From a checkpoint of a small transformer trained on Wikipedia: rotary positions.
Each number is 128 + 24 x the weight over its row's rms, rounded and kept within 0 to 255. Layers, rows and columns count from 0. The size above them is the row's rms in percent of the matrix's.

# layer 10 attention output (transposed), 160x160, rms 0.0669, rows 149-158, columns 0-159
size [ 73  83  67  79  75  81  74  70  72  81]
[[171 132 131 126 113 140 135 120 102  94 156 144 135 110 146 109  80 145 124 136 111 123 121 172 133 123 140 116  86  75 112 121 143 113  79 129 137 109 127 180 122 162 120 117  93 140 124 121 130 164 146 125 132 163 111 102  96 110 130 126 116 105 123 131 146  77 138  93 120 114 152 117 120  86 108  92 131 110 151 132 103 134 151 167 109 135 130 136 150 151 133  89 120 129 122 115 102 102 147 139 117 144 100 179  71 101 141 139 107 112 136 185 136 119 143 148 125 163 140  90 116 131 146 163 178  78  90 131 139 125 117  92 146 141 107 146 136 145 175 148 168 136 113 119 150 131 150  79 147 106 124 117  92 127 174 120 155  84  92 133]
 [111 101 128  97 173 104 163 134 174 147 123  88 128 127 139 133 142 159 114 158  99 180 106 149 113 122 174 109 147  95 110 135 135 145 155 142 163 112 124 132 167 129 121 140 143 150 120  77 105 140 114 122 152 166 116 137  96 142 142 108 146 106 133 110 119 124 122 115 156 119 157 137 118 144 119 180 158 123 135  88 180 156 108  94 158 136 112 130 163 137 125  55 108  99 114 129  92 119 133 112 125 106 145 129 102 107 131 131 157 177 140 133 131 131 128 133 105  97  90 106 134 190 121 161  80  88 149 119  74 109 118 182 155 122 145 120 167 119 121 140 132 111 126 140 149 150 108 124  99 139 144 108 118 105 142 131 127 133 115 162]
 [178 110  62 118  84 169 108 140 115 125 165 128  86 147 148 128 113 100 120 130  56 146 146 152 110 145 107 127 145  89 101 108 123 134 150 136 161 120 132 109 103 145 143 109  85 158 114 163 110 162 134 109  90 105 113  99 127 122 155  97 125 121 151 138 124 130 129 148 120 135 149 156 170 115 165 117 129 140 173 117 120 140 130 185 137 144 135 133 112 112  95 100 123 101 137 143 133 160 128  98 132 126 122  91 121 118  85 147 127 139 144 128 117 133 143 149 149 132 145 125  98 119 147 110 130 103 130 112 150 107 143 101 136  96 118 160 119  95 128  97 207  91 130 117 162  98 136  70 141 163 101 112 121 105  99 117 122 133  89 126]
 [127 146 137 150 127 140 107 137  92  63 125 166 160 126 137 156  95 112 108 138 124 112 142 106 114 108 112 126 111 137 143 104 104 136 130 104 127 113 134 159 129 138  63 113 119 126  89 148 121 153 105 149 159 178  95 122 139 122 110 130 110 120 105 149 131  79 134 120  80 103 118 130 126 146 167 109 127 112  78 111 137 116 142 172 115 124 129 141 127 143 113 121 148 129 119 134 151 103 135 133 162 118 101 125 113 143 118 143 102  98 110 158 127 177 185 168  77 135 130  75  96 126 166 122 132  96  96 139  93 109 103 140 167 127 100 164 125 180 158  91 124 144 176 143 117 138 161 129 148 120 156 113 140 176 124 147 113 128 105 158]
 [114 113 145 121 101 115 115 132 124 154 101 112 133 100 127 162  94 153 123 176 154 148 126 132 149 137 157 142 112  82 163 138 181  93 138  90 125 157  95 112 134 119 115 158 130 131  99 162 163 127 135 112  98 114 132 151 119  96 113  74 122 141  75 112 166 117 116 156  92 162  85 142 166 119 167 148 130 119 158 126 124  82 115 170  97 122 127  95 116 182 142 102 110 123 125 128 140 128 137 125 136 166 119 150 110 118 136 115  88 102 160 141 121 113 120 179 126 105  86 122 109  61 105 147 153 143 157 105 130 125 124 129 144 131 109 101 114 126 100 119 139  90 128  92 124 180 149 122 136 136 104 120 159 132 108  88 137 134 100 137]
 [134 124 105 135  93 117 161 133 136 102 138  89  99 143 136 101 171 108 109  97 116  91 131 172 111 123 137 144 108 151 142 160 125 184 142  91 151 105 152  84 132 109 179 121 129  95 170  85  96 115 167 102 123 132  70 156 141 118 148 111 129 137 163 136 103 137 122 108 139 109 137 142 129 159 135  91 162 127 142 129 104 121 126 100 124 136 100 121  80  83  90 121  89 171 142 108 144 145 125 122 163 116 130  91 118 132  99 145 124 108 157 124 122 115 138 133 158 118 162 216 127 119 127 114 120 130 119 120 108  99 125 141 117 127 141 116 157 121  98 150 150  93 119 113 168 113 107 127 163 156 107 122 138 109 149 138 151 114 171 121]
 [113 122 141  96 182 140 137 138 146 122 115 127 179 112 128 130 148 126 127 111  78 111 114 138 154 100 152 156  70 107  98 117 140 151 128 137 150 123 180 123 129 119 120 131 112 130 119 157 165 124 168 128 125 165 138 124 157 115 151 112 168 129 176 143 151  99 126 119 144 130 104 125 105 147 111 112 161 136 117 139 118 117  90  95 151 128 138 138 102 184 151  87 142 100 112 120 141 154 121 110 111 129 166  97  96 136  93  81 114 124 130 105 127 139 129 136 155 144 104 116 184 170 128 123 153 101 125 119 140 124 106 138 146 155 147 116 155 129 135 139 128 135 129 107 123 103 111 107  77 111 190 197 131 109  79  86 103 127  92 148]
 [124 148 131 106 102 109 110 124 108  93 147 152 105 171 156 144 126 133 103 132 164 122 110 134 104 149 141 143 109 142 130 113 128 107 143 100  98 119 138 161 118 126  99 124 106 166 140 163  98 166 132 128  94 147 148 107 130 158 116 114  86 106 120 121 172 185  98  93 165 127  92 113 145 106  91 130 152  86  99 127 157 149 137 141 133 115 128 127 167  81 173 154 149  91 144 115 142 145 131 120  99 128 126 167 139 121 119 179 125 109 139 103  92 133 171  87 122 163 117  91 115 122 158 111 115 149 159 107 142 116  95  98 128  87 117 159  93 124 142 151 186  98 165 170 103 122 155  87 129 139 114 117 136 141 142 128 145 112 145 137]
 [126 174 141 201  90 120  94 148 150 120 123 131  81 118 137 122 106 153 116 120 103 117 134 108  75 115 146 123 137 126 157  94 112 120  79 160 143 121 142  82 175 161 123 125 118 118 142 150 137 134 132 103 125 112 134 141  75 128 109 165 114 151 110 145 142 130 181 112 152 107 118 139 126 132 130 115 101 148 138 102 131 121 101 121 149 170 136 138 120 120  92 172 130 163 161 122 125  97 139 114 156  99 113 128 154 155 186 129 129 130 137 134 106 111 147  79 111 145 172 159 109 161 154 147 102 154  92 105 107 133 102  95 109 116 148 151 153 121 145 159 110 104 133 192 174 135 138 121 109 135 136  92 142 136 141 103 109 114 142 140]
 [131 102  71 133 150 124 107  96 135 134 106  91 121  95 130 123 140 141 139 168 128 157 138 119 154 160 144 131 130 126 124 120 118 162 168 113 175 140 114 170 174 165 146 148 154 139 102 122  83 186 169 117  98 145 149 134 131 179 163 125 158 134 126 139  71 138 130 103 129 115 135 145 131 128 108 145  93 155 124 114 168 125 119 164 102 103 111 111 146 141  93 122  92 119 121  96 138 126 142 121 118 105 166 173  95  89 154 116 117 135 145  87 161 123  91 150 129 154 114 182 124 106 115 123 123 142 143 121 104 110 171 128  88 140 136  91  87 170 123 142  91 142 109 148 101 121 128 115 123 143 128 101 129 102 117 123 157 103 119 147]]
# layer 10 attention value, 160x160, rms 0.0863, rows 150-159, columns 0-159
size [ 86  70  86  77  83  80  76  78  91  81]
[[125 147 132 114 148 100 160 117 107 142 110 103 136  95 160 156 138 100 159 150  99 127 130 141  84 104 128 122 123 197 103 150 129 124 156 141 161 102  96 101 141 134  79 118 139 141  81 151 120 117 130 136 111 153 123 112  55 135 179 131 111 116 127 113  89  98 129 140 130 134 157 137 104 132 114 161 139 159 115 104 134 155 107 140 127 101 127 141 143 126 109  86 119 111 106  76 110  93 148 151 136 110 115 106 123 117 128 130 135 127 106 115 155 112 107 136 163 158 100 108 131 170 102 160 145 107 163 154 124 108  92 129 126 106  97 128 148 135 104 102  99 114  83 173 129 131  72 154  90 101 170 150  87 136 146 118 155 148 111 140]
 [140 105 128 154 131 136 127 137 112 107  76 125  85 116 116 116 103 150 129 107  71 124 105 126 106 112 107 146 156 131  58 110 142 128  96 113 125 122 115 121 109 135 175 138 106 165 114 163 102 125 150 109 137 119  78 115 155 138 116 151 130 142 144 113 134 102 151 166 126 124 139 176 124 149 154 143 117 167 122 140 139 108 143 162 108 176 127 136 162 131 149  96 137 146 119 178 155 167 132 151  99 139 102 132 135 123 120 153 141 145  97 160  96 105 128 127 132 102 160 131  80 144 158 156 130 173 119 104 149  93  86 139 153 115 125 121 148 129 160 142 175 136 132  97 137 159 106 147 153  92  88  90 137  78 137 120 164 142 136 100]
 [146 131 146 131 128  99 127 132 131 124 119 175 144 143 126 185 143 178 132 130 152  70 124 119 155 116 101 134 109  98 179 121 165 133 111 177 175 120 164 123 137 105  94  97 105 128  89 133 110 153 127 113 149 141  90 140  88  95  89  80 105 103 101 121 155  89 120 124 100 127 129 126 155 140 153 138 176 120 139  97 138 110 108 147 145 142  91 157 109 142 174 149 151 145 113 160 135 133 138 155 148 132 175 124 125 134 132 149 139 128 102 154 138 148 127 130 143 108 141  99 126 148 116 165 147 140 125  92 115 164 141 117 105  98  92 112 134 121 157 120 123 142 187 119 167 146 158 132 142 140 133  89 172 136 142 164  94 142 153 128]
 [132 130 146 137 100 127 111 137 103  89 146  94 180 117 134 137  78 166 103 152 114 130 108 126 113 151 162 174 114 124 157 140 133 104 110  83 134 120 138  93  99  86 151 138 169 130 101 159  94  87 101 125 166  93 167 144  34 108 127 170 107 144 115 128 142 127 125 148 112 114 107 137 139 159 180 145 103 101 123 113 124 141 127  88 102 101 127 150 103 147 103  98 104 120 181 159 131 136 149 141  89 126 111 150  90 127  98 124 116 118 122 148 143 111 100 126 123 142 152 113 132 100 160 110 156 103 140 123 187 118 134 112 128 111 135 117 102  88 110 132 153 114 155  95 118 117 141 121 143 134 129 137 129 114 119 132 133 104 119  95]
 [138 121 139 114 121 106 169 127 143 147 120 118 135 149  89  99 148  95 116 118 127 135 133 108 112 110 115 151 120 128  94 174 113 140 118  98 125 153 130 158 154 165 132  95 106  99 153  91 132  95 140 134 147 152  83 169 174 108 115 129 105 160 164 114 101 153 144  96 132 136  95 164 165 148 114 106 124 193 111 160 113 110 168 175 101 132 128 142 124 135 116 151 123 114  64  99 123 120 116 125 115 131 127 148 107 147 111 148 115 151 124  95 134 101 141 113 115 106 127 151  79  84 110  96 178 136 119 119  99  93 114 119 171 137  96  87 138 131 136 160 131 124 109 165 126  98 103 115 142 116 106 156 100  95 157 109 154 124 155 160]
 [132 128 160 137 143 150 132 101 130 121 122 154 173  93 191 129 158 104 115  78 105  84 140 135 131 124 164 184 107 127  85 121 160 169 134 124 168 121 123 122 158 118 149 125 142 149 162 148 123  91 168 118 150 116 146 122 138 119  95 126  90 129 156 146 148 106 137 116 113 114 124 101 116 172 101 131 170 108 131 142 116 147 126  96 103 150 151 133 112 131 122 125 125 127 112 143 119 121 116 149  99 121 139 125 122 129 152 125 110 130  90 112 134 149 111 141 106 178 126 128 156 165 120 128 192 154 110 157 103 112 105 134  90 139 158 102 140 127  87 143 133 116 105 113  83 164  61 120 122 176 163 166 168 116 139 146 101 100 120 123]
 [105 133 123 167 114 120 104  92 128  82  71 121 132 149 140 190  96 145 150 140 126 141 111 146 123 122  95 131 123  79 129 113 123 137 112 139 153 120 104 147 115 147 127 140  86 145 147 144 131 110 142 120 128 135 123 143 108 173 104 132 151 135  66 135 135 152 128 119 163  81  94 126 124 118  92 161 129  93 120 105 148 147 140 137 142 176 121 130 123  78 129 133 130 154 160  98 155 136 113 114 113 136 164 130 130  98 139 149 109 111 168 134  84 143 120 157 133  98 112 137 138 144 139 138  81 177 172 104 167 115 115 153 118 135  92 122 162 165 185 144 105 116 143 162 119 157 131  86 148 112 166 132 165 150 158 101 143 134 135 112]
 [174 149 137 158 128  96 145 111 132 131 135 135  81  83 113  92 151 140 101 150 137 126 112 110 128 111 147  86 110 113 179 124 150 118 116  93 121  92 125  97 139 163  95  95  98 124 126 131 182 153  80 132 100 151  97 154 153 148 126 123 150 138  98 132 140 159 154  75 137 130 108 181 129  88 134 137 107 136 122 110 113 117 127 153 139 122 130 116  85 149 114 140 134 132 125 112 140 118 130 115 147 123 123 122 143 156 157 119 113 146 135 137 111 141  70 102 101 112 167 145 105 152 161 123 103 118 120  94 112 158 105 115  92 129 118 158 189 105 144 141  75 167 142 189 187 125 139 139 104 141 133 117 136 120 102 116 112 121 142 138]
 [ 94 137 105  92 127 112 131 170 129  90 104 111 106 149 154 123 133 163 156 137 131 144  90 117  93 129 103  94 171 157 142 156 167 147 133  88 108 136 126 150 136  87 134 100 134  98  44 182 103 133 114 136 148 120 123 119 138 138 169 130 168 132 117 153 128 105 155 107 151 146 116 156 145 160 102 156 132 131  90 117 114 124 128  92 118  92 136 117 140 113  98 114 110 104  97 126 153 130 103 128 105 158 143 127 122 147 159  89 108 146 101  79 110 138 114 107 161 141 129 125 137 109 146 136 173 103 130  87 123 108 103 106 154 127  95  99  84 128 121 104 124 139 110 132 109 128 153 141  57 124 114 132 159 107 127 108 134  93 120 100]
 [157 112 135 151 128 141 128  99 139 142  92 171 100  99 152  89 132 119 141 148 115 127  98 132 105 127 143 162 113 119 112 125 130  80 106  93 142 122 107 174 128 106 142 111 149 143 149 170 148 130 141  91 115  88 114 118 168 101 118  99 107  94 132  97 144 148 106 155 107 144 167 107 119  80 105 134 197 132 149 121 193 147 152 123  96 100 144 119 119 112 104 101 112 123 131 139 104 100 115 133  92 113 140 106 117 135 123 116 128 125 123 164 143  92 120  92 150 145 116 118 155 110 163 190 129 110 112 125 101 168 122  94 118 116  73 116 110 172 146 162 145 151 133 119 166 120 114 139 126 154 126 140 154 110 138 105 164 113 102 161]]